Weights of a small transformer language model: 14 layers, 13.8M parameters.
Each number is 200 + 20 x the weight over its row's rms, rounded and kept within 0 to 999. Layers, rows and columns count from 0. The size before them is the row's rms in percent of the matrix's.

# up: layer 6 MLP up, 1024x256, rms 0.0771, rows 803-837, columns 0-63
# down: layer 6 MLP down (transposed), 1024x256, rms 0.0762, rows 803-837, columns 0-63
# gate: layer 6 MLP gate, 1024x256, rms 0.0836, rows 804-838, columns 0-63
up803,095,192,196,193,195,202,192,189,185,193,192,185,187,219,173,185,186,243,181,183,207,217,197,217,244,190,246,185,199,203,214,236,223,178,243,195,196,188,180,195,157,194,227,204,172,195,213,186,182,164,170,204,188,179,196,205,196,186,229,182,195,179,192,206,180
down803,097,183,198,191,203,178,233,185,189,160,184,213,204,232,189,216,168,190,206,176,190,203,221,219,216,210,192,206,231,195,224,227,225,198,242,225,206,187,198,215,242,203,217,169,197,192,169,206,198,197,195,191,176,206,185,213,208,229,206,203,178,165,196,176,186
gate804,101,161,211,199,179,220,210,227,194,154,189,209,208,228,197,199,176,236,157,210,183,176,199,176,204,172,203,206,182,175,191,239,237,176,189,223,187,179,181,202,183,197,168,207,202,197,195,194,190,180,179,216,197,202,184,216,211,237,198,211,172,195,174,220,159
up804,102,216,251,178,225,196,166,224,207,211,220,195,195,213,220,197,188,202,184,266,218,189,200,221,195,207,172,190,199,219,211,190,228,185,173,181,210,190,193,198,145,188,211,187,197,227,182,181,199,246,213,185,215,221,240,182,214,214,211,151,226,209,194,186,167
down804,100,176,198,196,169,176,214,206,163,203,216,196,203,211,195,195,206,183,196,216,150,207,211,203,247,219,212,220,192,224,184,202,199,172,207,189,232,220,202,213,218,187,175,189,221,211,222,187,192,183,193,207,169,160,185,198,220,214,188,172,230,242,206,187,215
gate805,103,224,169,199,254,212,183,246,198,206,220,218,203,200,207,184,172,173,234,206,191,189,188,196,229,198,150,193,212,241,218,228,212,189,205,213,205,195,197,198,201,208,200,198,177,203,216,188,200,162,201,211,241,174,201,200,224,167,191,218,164,205,184,216,197
up805,100,202,176,209,209,185,254,205,211,205,201,203,175,192,199,189,206,222,231,193,209,171,193,197,224,201,191,186,221,184,199,177,219,223,219,196,216,192,212,215,199,184,163,212,203,238,223,199,202,210,204,219,233,214,222,210,179,201,213,200,160,197,195,206,247
down805,100,221,193,198,224,209,231,193,212,188,206,196,214,210,185,182,183,187,200,210,146,193,168,180,170,210,200,215,199,162,214,189,165,195,211,223,189,215,204,214,214,237,210,184,228,189,226,174,202,230,198,211,214,183,163,218,210,214,211,204,219,214,182,186,210
gate806,103,180,178,236,207,195,223,221,198,231,206,216,212,225,265,200,163,226,183,198,174,190,212,177,210,195,202,235,225,196,203,227,217,190,229,224,190,180,186,194,203,190,182,173,209,220,188,198,232,195,236,185,200,217,218,211,223,212,162,202,210,175,198,226,217
up806,103,195,170,164,179,217,206,177,225,199,236,174,203,206,163,231,212,184,208,227,178,196,223,179,219,220,202,189,197,217,209,201,196,194,210,181,143,218,223,214,193,191,191,205,179,193,183,225,188,197,188,214,218,228,174,193,206,202,191,239,186,204,184,208,189
down806,105,210,151,189,196,191,210,204,222,210,223,179,219,207,200,205,176,214,187,188,210,195,210,192,174,205,231,190,213,212,238,187,244,192,210,196,192,207,204,181,188,203,211,211,186,167,206,189,212,212,209,192,228,202,221,186,211,206,217,201,224,155,199,227,155
gate807,097,176,198,188,215,215,215,202,218,177,213,201,228,247,210,176,172,170,194,197,200,195,213,233,190,181,241,220,203,203,235,200,229,199,197,228,206,200,185,164,207,219,207,204,196,198,186,218,164,194,205,212,214,212,193,179,205,215,174,221,203,164,201,210,205
up807,099,193,178,224,204,205,203,213,180,214,234,204,214,196,212,162,214,211,148,169,154,221,198,178,201,219,171,199,223,182,175,224,193,194,189,190,198,182,191,205,181,188,210,192,222,208,181,165,210,195,201,223,229,214,176,238,206,206,172,189,222,183,206,172,224
down807,100,223,201,184,205,206,235,183,238,203,213,211,212,155,208,194,209,202,186,224,189,217,187,183,236,249,182,177,189,173,224,169,183,240,221,162,211,174,190,192,208,210,197,205,209,223,202,210,182,146,172,186,186,210,220,199,182,219,200,227,218,205,175,213,177
gate808,102,212,166,234,180,195,210,180,183,168,232,193,217,203,200,231,195,220,217,207,186,195,217,178,208,211,180,220,202,172,197,199,220,179,187,170,186,172,210,222,216,217,180,218,187,202,199,221,174,204,218,213,184,210,228,187,224,228,188,241,212,241,214,216,226
up808,099,169,179,208,163,197,232,178,196,246,168,192,216,215,224,171,191,181,219,196,174,173,204,206,193,181,178,225,192,197,217,187,181,222,214,189,199,188,157,209,229,192,188,207,206,209,143,182,202,199,186,205,204,167,215,201,211,204,179,209,213,223,187,183,206
down808,099,180,183,199,188,218,201,200,193,188,197,215,204,199,209,204,235,191,188,185,222,205,185,232,198,236,182,205,215,192,249,177,218,206,199,246,212,200,186,213,225,200,195,186,219,215,236,207,199,269,193,188,239,202,212,187,167,211,193,168,202,200,183,181,207
gate809,100,204,214,208,209,196,200,180,197,233,207,204,179,193,196,186,173,222,200,187,216,232,195,212,171,188,157,193,227,192,209,229,230,174,157,179,216,192,197,232,179,184,176,174,172,190,177,243,194,192,178,190,173,208,188,204,235,205,217,210,205,195,215,170,176
up809,101,194,168,167,192,232,224,170,175,195,207,230,175,171,168,195,204,192,212,188,202,192,177,172,214,185,163,166,167,230,226,204,241,204,179,240,201,213,200,203,170,233,185,219,203,201,178,209,234,233,203,200,218,190,207,209,193,209,182,190,160,235,214,210,236
down809,102,220,209,184,217,226,205,200,165,227,230,170,200,208,204,189,175,191,227,191,202,202,221,196,191,175,212,169,228,195,191,191,234,215,224,198,197,197,177,172,227,194,165,217,202,189,211,185,179,208,192,207,198,208,199,196,212,209,179,204,161,182,199,209,181
gate810,093,174,205,179,213,190,238,207,195,215,218,199,218,239,203,185,178,209,194,200,182,207,216,182,222,203,205,231,207,202,196,208,226,199,208,243,178,194,207,223,162,198,196,203,238,197,192,197,192,201,174,221,252,218,219,208,191,236,220,246,203,209,221,202,222
up810,093,199,204,217,193,217,198,187,200,190,176,177,223,194,186,225,169,186,193,163,192,198,185,218,197,218,174,192,211,194,198,221,184,187,224,134,221,228,201,201,193,216,198,185,187,219,157,215,161,189,277,186,163,197,182,184,213,216,180,193,204,197,203,234,191
down810,093,190,197,209,157,201,182,219,203,208,196,201,228,220,204,215,171,199,191,188,204,243,216,175,202,208,193,225,202,177,198,208,207,212,190,203,165,203,230,226,176,228,204,172,206,214,178,221,177,207,168,226,185,201,216,182,209,200,214,215,184,202,225,202,223
gate811,104,206,174,215,176,197,182,203,177,206,199,189,228,215,210,222,184,225,229,212,202,210,192,195,178,205,189,243,196,232,238,205,224,191,207,224,221,175,205,227,188,228,204,228,214,261,187,206,219,168,196,222,197,223,221,195,216,219,147,203,214,187,192,211,206
up811,103,228,206,187,211,184,180,204,196,214,204,178,179,227,194,184,167,210,188,230,201,207,249,215,199,226,212,177,222,212,241,200,188,205,166,221,191,165,200,187,191,195,214,199,204,188,170,226,220,205,206,171,214,234,230,188,219,185,211,212,193,215,238,187,216
down811,106,199,215,184,228,217,220,213,218,187,203,202,183,175,204,157,192,215,205,217,205,185,212,202,178,186,207,211,218,183,189,203,167,188,181,202,222,208,161,212,193,196,189,212,180,215,174,190,222,161,186,200,231,170,192,205,227,205,193,207,188,199,188,185,186
gate812,103,225,205,199,186,183,190,217,198,204,207,208,200,245,204,190,187,214,189,197,220,216,208,193,206,182,190,209,216,180,213,230,158,191,183,185,217,178,212,182,212,195,189,154,186,247,206,209,211,200,218,189,248,210,210,211,191,217,182,215,204,188,215,199,201
up812,104,228,239,198,215,227,189,151,201,192,212,190,191,197,164,218,207,217,212,193,227,197,221,191,162,189,206,231,187,201,215,195,198,211,201,195,210,187,198,220,231,155,212,212,217,168,177,233,172,217,180,201,171,196,213,198,229,185,184,209,217,225,187,170,211
down812,101,182,204,190,181,224,202,190,211,203,200,193,195,219,221,217,166,165,172,171,183,176,213,246,198,198,199,186,236,193,165,177,200,186,188,195,188,241,176,204,208,187,184,220,205,219,245,219,186,180,185,210,198,226,199,212,183,214,206,190,194,227,200,227,176
gate813,102,164,196,226,167,214,217,199,192,201,211,191,236,224,220,198,196,205,170,210,225,143,186,196,229,171,171,201,236,172,190,173,225,214,221,205,181,182,202,211,203,202,184,196,193,200,188,182,163,203,192,207,240,222,198,190,208,188,182,239,180,208,222,209,213
up813,104,207,170,231,220,172,228,231,197,191,237,153,217,194,205,226,159,225,211,145,185,182,213,175,206,207,186,191,162,171,191,169,219,218,183,229,208,224,178,213,225,203,184,164,193,190,177,195,177,157,174,202,195,190,179,199,227,209,231,229,207,188,183,195,216
down813,104,233,163,236,192,206,180,201,188,203,225,136,226,211,215,176,213,223,198,185,223,219,240,205,234,185,207,194,185,157,202,182,165,216,179,245,225,202,188,174,210,185,222,199,183,196,189,169,203,183,182,201,193,191,188,222,182,213,190,205,191,181,210,204,212
gate814,098,198,211,193,177,162,207,200,202,209,200,187,191,196,202,209,192,175,193,177,206,219,202,165,213,207,203,177,193,180,181,206,203,167,219,147,182,170,207,198,175,216,196,190,171,200,203,192,224,189,177,230,187,211,206,185,158,253,216,214,196,188,203,200,214
up814,104,195,190,178,193,191,244,200,198,213,209,207,185,221,204,188,212,236,185,198,208,215,177,186,204,187,183,188,199,227,180,201,207,194,223,204,204,195,226,213,215,186,216,191,171,204,165,243,199,199,202,219,182,181,207,170,173,230,192,218,220,197,182,214,194
down814,099,187,202,194,197,203,223,188,191,194,204,241,158,214,197,204,261,213,209,190,217,179,173,182,183,209,199,203,212,207,197,204,172,197,197,203,198,207,209,194,207,197,206,179,176,192,201,216,203,181,195,203,237,229,187,186,219,209,224,239,216,186,190,193,218
gate815,107,226,174,196,195,209,204,179,177,214,188,204,220,163,217,171,181,178,228,212,188,220,142,170,208,201,233,177,186,167,225,181,204,153,211,195,215,191,200,155,196,199,191,209,169,193,174,208,224,215,193,178,210,232,199,183,230,214,204,201,167,216,202,190,201
up815,100,178,213,207,217,224,216,202,203,212,171,185,215,203,187,201,199,206,181,217,197,189,193,218,172,182,198,215,229,217,244,195,203,194,207,205,212,200,190,243,198,115,205,206,189,214,217,226,202,189,197,229,225,233,161,189,178,216,223,165,206,180,188,204,204
down815,100,205,193,185,181,218,201,179,199,154,200,176,157,202,179,220,163,210,164,184,223,204,203,206,218,203,199,171,226,192,192,211,225,201,193,235,193,189,213,189,179,197,226,213,206,176,193,176,219,191,169,196,189,178,204,192,203,207,195,207,195,191,196,204,196
gate816,098,210,210,174,173,210,213,186,205,221,227,192,289,237,186,232,194,174,236,204,194,183,192,207,186,199,192,199,219,190,210,206,207,221,203,193,231,204,205,218,195,197,188,201,194,237,202,200,197,145,195,182,219,221,232,188,188,243,220,179,222,198,212,243,222
up816,095,200,230,199,188,200,199,232,180,192,157,217,194,190,229,214,187,193,135,197,220,198,192,180,223,180,215,189,171,197,219,202,197,200,190,207,186,204,230,182,195,202,197,194,185,208,193,235,174,207,201,211,184,191,182,160,250,206,189,200,236,198,204,178,220
down816,097,203,223,196,216,175,202,210,217,193,211,189,246,208,159,213,170,221,200,193,193,205,200,219,231,197,204,203,223,201,202,200,194,231,215,214,203,217,194,189,192,212,182,166,251,186,184,194,199,226,213,214,174,206,161,155,208,174,204,215,212,203,214,192,189
gate817,097,217,173,183,186,186,246,214,205,206,218,223,203,196,222,222,203,206,209,172,199,175,200,207,215,201,207,197,211,182,181,204,195,209,204,212,224,179,211,237,172,220,192,194,209,215,185,189,147,199,237,192,195,173,229,183,193,213,202,194,158,189,189,194,190
up817,101,186,169,235,179,194,200,196,201,189,197,194,174,186,210,207,193,214,177,165,197,196,213,151,198,213,188,206,217,209,193,205,184,204,196,236,190,183,211,197,215,202,200,181,185,198,204,242,236,219,217,192,218,192,181,201,235,190,193,192,196,232,226,222,209
down817,099,223,202,209,216,207,176,161,166,188,218,222,183,165,176,190,193,188,206,217,223,215,228,232,224,176,199,207,211,208,194,184,181,188,217,195,249,200,215,228,180,180,224,227,186,184,189,190,170,208,158,208,216,216,222,168,218,193,197,194,204,198,159,195,221
gate818,106,198,212,218,210,201,181,194,198,196,207,172,179,188,193,195,175,161,211,206,183,168,228,217,227,204,185,168,214,223,204,191,224,198,207,165,197,259,202,176,172,195,198,184,151,204,192,206,210,191,219,170,187,227,188,187,206,217,192,225,217,202,160,186,221
up818,107,204,177,183,195,184,160,190,201,249,203,226,214,198,166,236,183,165,219,195,175,222,191,223,169,201,199,188,234,226,185,145,202,188,197,189,176,203,162,190,226,178,192,199,202,210,207,216,245,203,171,197,242,213,163,185,195,209,238,209,183,147,223,179,244
down818,103,193,227,202,234,201,183,198,202,203,238,249,188,206,192,163,203,203,192,229,206,214,207,180,238,192,201,215,165,200,224,197,203,209,178,197,168,188,209,174,181,207,200,154,202,194,189,208,190,196,210,224,189,225,171,191,193,181,208,209,218,206,188,172,182
gate819,097,200,192,217,191,201,189,197,195,190,189,171,218,248,199,207,214,193,210,215,178,187,193,185,177,219,212,234,184,209,186,208,249,245,181,224,192,242,206,204,164,204,208,198,209,203,206,222,198,179,225,208,165,191,176,217,199,237,203,183,205,210,220,203,238
up819,096,168,239,211,206,213,182,190,210,163,204,165,174,138,220,177,213,197,202,183,240,191,279,188,215,157,185,176,199,178,196,231,191,211,205,198,206,186,214,188,211,190,190,198,181,205,184,194,204,172,200,202,212,202,181,209,224,170,212,183,202,197,221,202,180
down819,097,165,182,239,199,197,173,206,210,203,186,191,184,201,228,169,202,207,195,222,233,212,198,187,242,191,231,199,213,200,180,207,193,193,207,209,227,222,227,206,211,180,173,195,213,174,188,206,200,219,211,199,182,204,218,227,199,217,224,175,182,203,188,174,171
gate820,095,207,198,223,231,155,225,221,197,229,184,177,230,185,189,237,179,189,189,200,188,207,200,208,206,205,193,215,187,195,171,216,197,204,203,210,207,196,184,205,196,216,214,191,198,212,209,230,185,208,222,190,190,238,156,186,239,222,219,209,214,201,180,240,174
up820,096,199,191,173,227,199,185,162,186,200,216,215,180,206,192,205,178,178,159,238,197,170,175,210,215,181,170,203,165,180,211,227,221,223,206,182,212,211,218,183,181,216,202,210,177,207,198,205,161,186,182,197,221,166,192,202,219,158,214,187,175,178,199,209,230
down820,097,185,238,183,220,229,191,209,222,215,183,223,190,204,168,169,228,204,187,185,213,198,210,180,194,210,169,216,183,218,194,192,182,186,165,197,200,199,190,184,222,218,223,190,220,190,182,231,202,205,197,207,202,194,223,228,229,204,237,209,172,177,210,198,207
gate821,093,181,196,180,186,197,197,189,203,180,202,230,208,204,196,231,196,211,195,193,217,191,195,186,221,205,186,204,190,193,223,190,197,200,215,184,192,187,169,216,184,214,218,190,207,223,203,192,202,182,204,214,199,205,215,212,204,203,232,198,201,210,190,181,183
up821,093,192,164,196,186,222,187,193,171,199,197,239,198,199,192,229,191,184,185,177,183,200,207,219,196,210,237,223,202,205,209,196,192,208,216,180,186,168,243,209,217,206,230,183,203,198,188,202,226,205,214,228,201,190,212,203,231,218,191,207,186,243,161,193,232
down821,094,172,205,175,188,213,192,195,210,201,192,204,200,200,205,198,185,194,188,225,201,187,169,197,178,193,247,178,209,199,207,208,159,207,218,193,181,224,196,258,189,199,186,212,201,204,192,206,176,202,183,183,177,222,194,216,210,216,174,208,215,223,200,223,218
gate822,098,205,205,213,182,202,214,152,177,169,183,190,271,235,200,250,182,202,174,192,180,216,242,205,186,198,207,230,205,191,192,221,233,197,211,187,163,139,222,175,195,180,208,207,204,184,205,189,211,223,228,226,182,218,205,168,189,213,227,192,211,192,206,233,192
up822,101,186,200,206,156,201,232,230,156,175,225,198,200,182,207,211,211,219,206,187,182,174,220,205,210,195,217,204,225,201,166,206,220,202,212,223,209,167,197,213,211,224,174,222,217,210,155,180,186,227,196,194,200,199,213,219,201,193,213,218,197,187,223,168,214
down822,104,236,195,182,190,204,216,184,173,194,235,220,192,194,151,199,195,196,194,201,218,182,186,188,197,174,202,174,179,196,201,190,189,214,205,210,199,214,185,209,194,202,199,232,195,182,202,163,232,226,217,198,219,238,192,230,226,191,202,210,204,174,236,185,220
gate823,095,212,182,164,205,187,197,194,189,222,215,212,207,220,224,165,196,173,181,194,248,209,218,174,172,199,183,183,214,163,206,191,206,195,198,170,244,197,222,168,219,156,199,204,189,187,211,189,209,189,202,201,205,232,214,197,216,182,188,198,217,231,216,161,210
up823,094,203,226,203,197,192,167,230,160,191,201,210,167,177,236,223,216,172,207,187,230,229,213,177,196,211,191,211,184,233,191,230,202,178,185,188,208,211,214,176,201,195,160,199,213,211,199,188,214,215,195,204,191,207,213,186,206,196,156,163,194,202,179,202,176
down823,096,228,179,198,199,174,186,235,207,205,182,183,152,163,239,193,231,226,170,212,214,228,179,200,203,201,198,226,179,189,217,182,191,183,256,203,203,204,188,206,217,180,192,230,205,213,193,183,174,206,199,203,192,198,202,195,164,259,209,184,207,204,200,209,193
gate824,093,200,154,214,198,168,229,200,209,194,230,241,205,232,199,183,166,201,204,211,208,218,182,174,205,181,198,221,195,196,213,195,190,145,221,158,216,162,239,186,188,161,167,200,200,237,154,183,209,207,244,215,210,193,248,167,162,197,199,198,193,204,179,215,206
up824,095,173,170,200,201,231,202,187,196,201,219,193,195,186,171,174,175,184,209,195,196,175,207,178,187,193,156,158,171,234,246,201,236,197,241,198,188,211,214,212,198,174,222,210,234,214,190,211,213,196,188,190,176,223,210,197,203,172,191,202,178,198,213,227,216
down824,093,181,184,213,183,188,184,209,216,188,189,215,185,200,173,197,203,193,208,208,208,210,187,204,220,202,166,228,214,188,199,247,213,227,228,216,236,195,244,193,191,174,224,257,179,202,201,196,187,192,165,169,218,159,210,188,195,210,188,194,201,213,203,224,197
gate825,100,193,204,154,202,188,233,193,198,230,213,215,217,239,211,224,182,181,196,219,196,205,171,211,185,223,184,197,208,196,165,187,226,228,201,218,213,231,229,163,205,189,217,196,183,205,207,187,197,196,207,188,152,260,224,200,241,208,194,210,191,174,197,239,184
up825,100,206,218,203,196,207,187,226,201,191,189,263,215,205,208,189,190,219,184,190,192,182,169,173,198,188,166,245,177,200,204,153,184,180,186,202,218,191,183,173,208,237,185,174,217,217,206,161,221,209,215,187,191,175,236,165,159,182,185,194,204,175,216,193,236
down825,101,161,212,180,222,190,186,213,178,219,225,226,206,215,199,168,170,196,189,174,230,195,207,216,204,220,208,210,198,192,193,224,177,202,199,201,191,215,199,214,163,215,209,147,185,208,224,219,208,223,241,193,207,190,175,180,206,222,211,193,212,216,190,210,206
gate826,101,221,202,199,228,201,179,204,179,222,207,186,207,176,203,184,214,208,197,241,208,207,198,182,204,202,187,225,210,190,207,224,188,214,183,191,179,191,182,207,163,191,185,204,203,185,204,180,174,193,175,224,163,224,160,180,219,207,195,189,194,213,206,191,169
up826,105,206,197,214,201,176,157,211,208,209,169,210,224,204,218,188,199,180,195,215,211,252,213,190,237,193,210,164,205,245,198,178,207,212,183,211,193,196,205,171,209,213,201,219,203,228,210,217,227,193,191,195,243,194,178,145,206,218,181,206,193,193,214,212,194
down826,103,186,215,197,161,167,173,196,207,230,193,221,168,189,217,187,141,184,215,239,216,209,212,184,199,175,206,189,201,230,188,173,211,206,235,200,181,218,210,200,209,185,186,173,206,217,190,182,249,176,227,200,223,230,188,226,164,217,197,209,207,150,214,182,194
gate827,101,174,199,227,208,187,196,206,187,179,199,216,214,219,227,201,169,194,188,188,226,214,188,173,186,216,221,200,213,178,195,229,201,209,225,232,212,205,224,185,220,236,181,207,203,174,189,223,183,163,175,194,185,240,210,229,208,207,195,215,192,193,241,178,207
up827,102,221,193,175,188,151,238,205,187,208,208,201,189,181,212,213,194,166,171,186,173,216,200,192,218,215,180,189,227,221,192,176,169,203,195,171,166,225,206,195,202,215,201,171,175,180,199,225,193,184,198,234,182,154,226,176,219,188,198,205,168,206,186,200,217
down827,102,203,224,207,173,199,190,241,196,208,226,192,239,208,222,181,170,173,199,196,216,207,178,224,178,170,205,219,197,198,175,187,202,187,186,206,181,173,198,202,228,202,173,178,212,178,176,172,209,190,201,160,201,217,184,207,174,205,196,177,196,212,213,212,190
gate828,103,173,232,210,230,198,193,188,215,177,223,208,190,195,179,193,200,214,211,251,197,179,245,200,187,188,186,200,193,209,188,232,193,228,183,232,190,183,209,234,183,228,197,204,178,183,173,208,209,203,176,268,183,200,203,223,187,167,154,205,189,249,192,177,222
up828,105,230,222,222,187,195,192,239,204,194,185,213,199,194,199,218,211,230,210,272,184,214,206,203,209,239,173,172,192,160,130,192,183,203,196,230,221,231,234,208,203,204,175,198,194,195,186,213,228,220,185,178,221,208,217,238,191,204,208,182,222,211,182,224,206
down828,106,229,202,184,203,221,198,212,202,239,215,211,203,189,175,216,174,198,184,162,207,206,209,213,188,181,197,205,193,193,242,177,214,206,198,238,228,198,185,202,178,196,222,227,179,233,219,215,177,223,173,163,205,209,192,184,212,202,219,208,205,221,193,188,189
gate829,099,189,177,186,178,203,181,188,186,216,204,216,210,192,224,181,177,179,210,218,195,206,217,235,214,187,219,194,205,180,167,241,195,203,164,199,199,203,212,160,214,181,195,188,169,199,217,162,219,210,189,162,187,206,207,233,150,199,182,220,197,213,206,183,221
up829,098,198,218,197,187,232,177,197,197,169,226,192,225,218,209,195,182,193,167,203,177,201,178,211,201,226,215,197,197,195,188,201,179,211,211,221,183,183,188,187,195,211,214,237,196,202,203,202,231,169,213,209,187,232,194,208,229,211,214,178,191,216,244,177,174
down829,098,185,178,180,160,208,200,154,196,192,196,189,214,183,166,177,213,194,206,250,183,216,185,205,178,170,247,181,227,181,203,224,204,202,195,225,223,239,221,209,178,198,211,227,157,192,214,190,198,213,189,184,186,223,181,241,158,229,221,203,205,189,164,182,245
gate830,101,177,201,181,188,194,185,214,176,183,185,219,227,197,202,171,187,169,211,204,222,179,226,220,205,177,184,194,199,194,221,181,198,190,206,223,176,202,173,198,165,186,200,206,195,196,205,192,199,191,198,216,213,229,178,192,155,216,166,211,183,215,164,231,196
up830,100,183,187,195,225,196,157,193,212,177,165,204,202,217,176,213,185,184,213,230,231,208,217,227,216,201,194,206,214,222,189,211,217,204,219,208,178,182,191,200,215,217,178,177,227,203,224,218,219,218,191,131,221,200,221,169,224,175,233,196,198,205,226,221,189
down830,098,183,219,184,203,208,189,192,168,158,206,201,215,215,205,219,217,168,207,236,189,227,225,213,193,183,180,218,194,185,217,186,230,195,235,224,225,196,180,215,203,211,209,197,170,198,210,174,201,204,180,205,210,216,181,177,187,200,207,202,209,204,212,201,208
gate831,100,216,173,202,209,210,233,194,188,210,220,204,229,215,188,199,143,184,189,209,216,227,186,184,172,199,191,248,203,187,182,196,195,218,230,227,169,198,197,178,197,183,183,173,219,197,161,258,177,199,179,172,201,189,183,221,202,212,210,225,188,178,200,245,190
up831,102,206,231,196,201,235,199,223,195,208,205,212,190,179,201,200,203,193,185,181,214,217,166,175,154,170,229,196,189,198,189,202,178,209,220,230,166,201,213,193,213,168,206,172,221,171,184,200,220,191,181,163,231,204,194,195,177,200,207,204,226,169,170,203,229
down831,102,181,245,183,192,177,215,203,170,161,197,229,222,192,231,214,200,192,182,189,183,177,201,217,199,179,215,190,168,205,191,206,181,202,197,232,207,218,196,198,202,184,210,201,206,198,215,167,145,182,206,203,201,207,191,208,212,171,181,197,218,214,181,179,226
gate832,097,205,193,205,171,189,210,223,158,192,205,166,210,211,212,193,198,200,241,201,222,206,225,178,224,215,187,257,207,212,178,216,201,192,167,181,196,163,240,200,196,201,203,223,187,191,214,198,205,224,215,204,193,239,196,232,194,188,200,148,196,205,235,190,234
up832,102,222,174,168,204,208,197,208,223,195,183,221,196,200,194,189,195,200,218,194,207,204,200,245,239,178,205,204,194,203,212,200,185,180,205,199,229,186,172,213,170,193,199,201,190,215,198,189,205,198,189,187,187,201,181,191,192,169,192,198,206,188,213,229,212
down832,104,207,191,225,179,211,196,225,199,212,184,189,219,209,188,193,185,201,188,202,225,190,200,182,221,203,210,205,220,193,262,166,173,244,226,175,226,187,169,171,198,177,227,242,251,229,184,215,205,219,238,184,188,212,175,213,219,204,203,178,192,254,205,199,194
gate833,104,230,195,168,217,178,232,203,215,202,202,240,193,207,238,204,192,156,206,198,187,148,201,140,188,220,187,244,191,200,187,203,199,202,251,196,229,226,166,202,218,199,175,192,210,210,217,201,228,220,224,212,198,212,206,209,193,208,191,222,178,187,212,185,186
up833,102,188,206,213,221,206,186,220,208,197,198,162,228,200,214,209,193,195,190,207,158,201,173,197,191,189,209,193,184,199,237,204,179,226,188,187,185,193,245,191,179,184,186,202,249,264,195,181,204,178,216,160,211,208,155,183,198,200,183,216,209,218,227,194,212
down833,100,208,198,201,191,200,207,226,202,205,162,174,186,205,196,183,167,198,157,176,198,207,196,194,211,211,204,196,206,179,229,206,207,172,207,231,229,216,204,199,182,218,220,222,204,225,185,245,234,193,194,191,182,203,196,199,182,166,165,220,179,197,195,179,200
gate834,102,219,233,184,197,207,201,191,200,204,178,198,186,214,229,214,191,199,200,171,208,225,196,212,168,205,204,208,227,208,216,213,161,212,203,196,182,199,238,190,155,198,202,190,185,221,177,236,216,227,187,189,217,230,197,196,187,226,173,228,197,212,164,220,210
up834,103,161,181,203,216,218,196,227,167,244,173,181,187,146,226,228,212,202,192,207,180,207,205,154,179,187,185,215,179,205,187,207,191,228,213,198,216,231,213,177,225,195,169,188,229,210,203,208,169,234,173,223,170,209,207,214,187,206,193,223,215,232,185,211,203
down834,103,163,189,190,183,211,188,218,165,210,221,195,222,185,132,219,178,219,189,195,211,192,210,204,177,194,202,201,175,233,218,213,249,206,157,204,220,203,154,186,196,171,194,207,228,208,188,226,176,198,194,218,175,182,195,232,206,201,189,177,206,233,187,217,210
gate835,103,196,204,201,202,163,198,238,179,221,203,188,180,195,192,231,197,181,217,221,173,191,203,163,188,191,181,183,209,200,202,188,230,174,160,221,196,186,228,196,203,218,209,172,189,212,193,226,194,235,224,181,202,202,206,214,166,199,195,230,199,212,227,201,181
up835,099,163,219,200,195,221,200,208,194,170,159,235,185,229,198,229,230,205,177,208,207,178,196,195,241,199,206,223,227,202,201,196,188,198,205,215,189,242,190,238,200,170,224,210,236,176,229,199,252,201,201,185,211,217,179,189,209,193,201,211,210,190,204,203,199
down835,099,234,204,178,178,174,195,204,214,183,179,194,245,224,206,197,191,206,204,174,158,181,199,212,192,234,172,198,228,200,203,183,201,214,175,224,182,189,185,197,167,191,209,192,198,229,214,167,162,227,204,228,181,187,185,181,186,178,175,238,193,223,212,226,183
gate836,094,196,195,234,164,193,202,209,195,209,195,206,182,196,201,173,194,210,142,258,176,168,188,168,204,202,182,167,193,167,206,194,215,194,202,183,196,190,172,235,178,197,175,180,189,158,204,197,253,196,198,231,211,231,190,233,202,199,197,219,207,187,226,192,189
up836,101,180,175,175,177,184,177,210,232,209,210,225,228,201,226,166,212,222,174,196,190,228,207,207,181,177,211,180,183,186,216,226,203,220,222,222,175,195,202,191,230,197,193,195,221,195,179,184,214,188,158,212,204,176,172,183,212,198,178,185,197,209,197,171,182
down836,097,197,211,184,201,205,187,169,190,177,209,181,182,198,168,165,180,209,200,185,220,188,215,172,194,206,186,192,206,203,221,207,249,222,206,193,201,192,199,170,219,201,191,213,183,196,190,209,198,198,224,203,213,195,188,239,194,207,213,198,237,215,205,183,240
gate837,099,180,182,167,183,184,249,190,188,200,175,228,204,205,194,205,227,192,187,228,179,230,200,191,202,222,206,207,195,200,205,179,227,213,198,209,183,200,218,197,188,219,232,197,220,201,198,203,183,208,208,190,200,167,245,210,222,203,203,224,179,215,201,184,151
up837,104,223,218,207,218,191,234,208,200,207,195,190,193,188,199,234,213,232,179,209,185,197,215,201,200,218,197,211,197,186,203,228,209,202,211,194,190,217,224,237,236,200,222,198,227,201,183,209,202,182,172,176,187,206,170,213,201,176,179,226,218,233,212,208,214
down837,102,164,208,184,197,195,176,202,237,186,209,168,201,208,183,176,226,174,240,189,209,204,185,211,228,175,192,170,173,223,217,189,169,194,185,196,202,175,214,177,203,204,217,189,187,203,226,167,235,193,185,245,259,199,215,242,225,220,201,184,205,188,199,206,199
gate838,104,171,216,212,172,208,205,196,180,169,203,199,247,217,223,216,182,196,192,208,215,206,246,197,177,171,207,207,239,164,242,199,195,228,209,218,175,230,189,217,204,184,232,207,185,179,178,196,188,194,194,204,187,222,194,216,201,215,213,200,225,234,184,207,187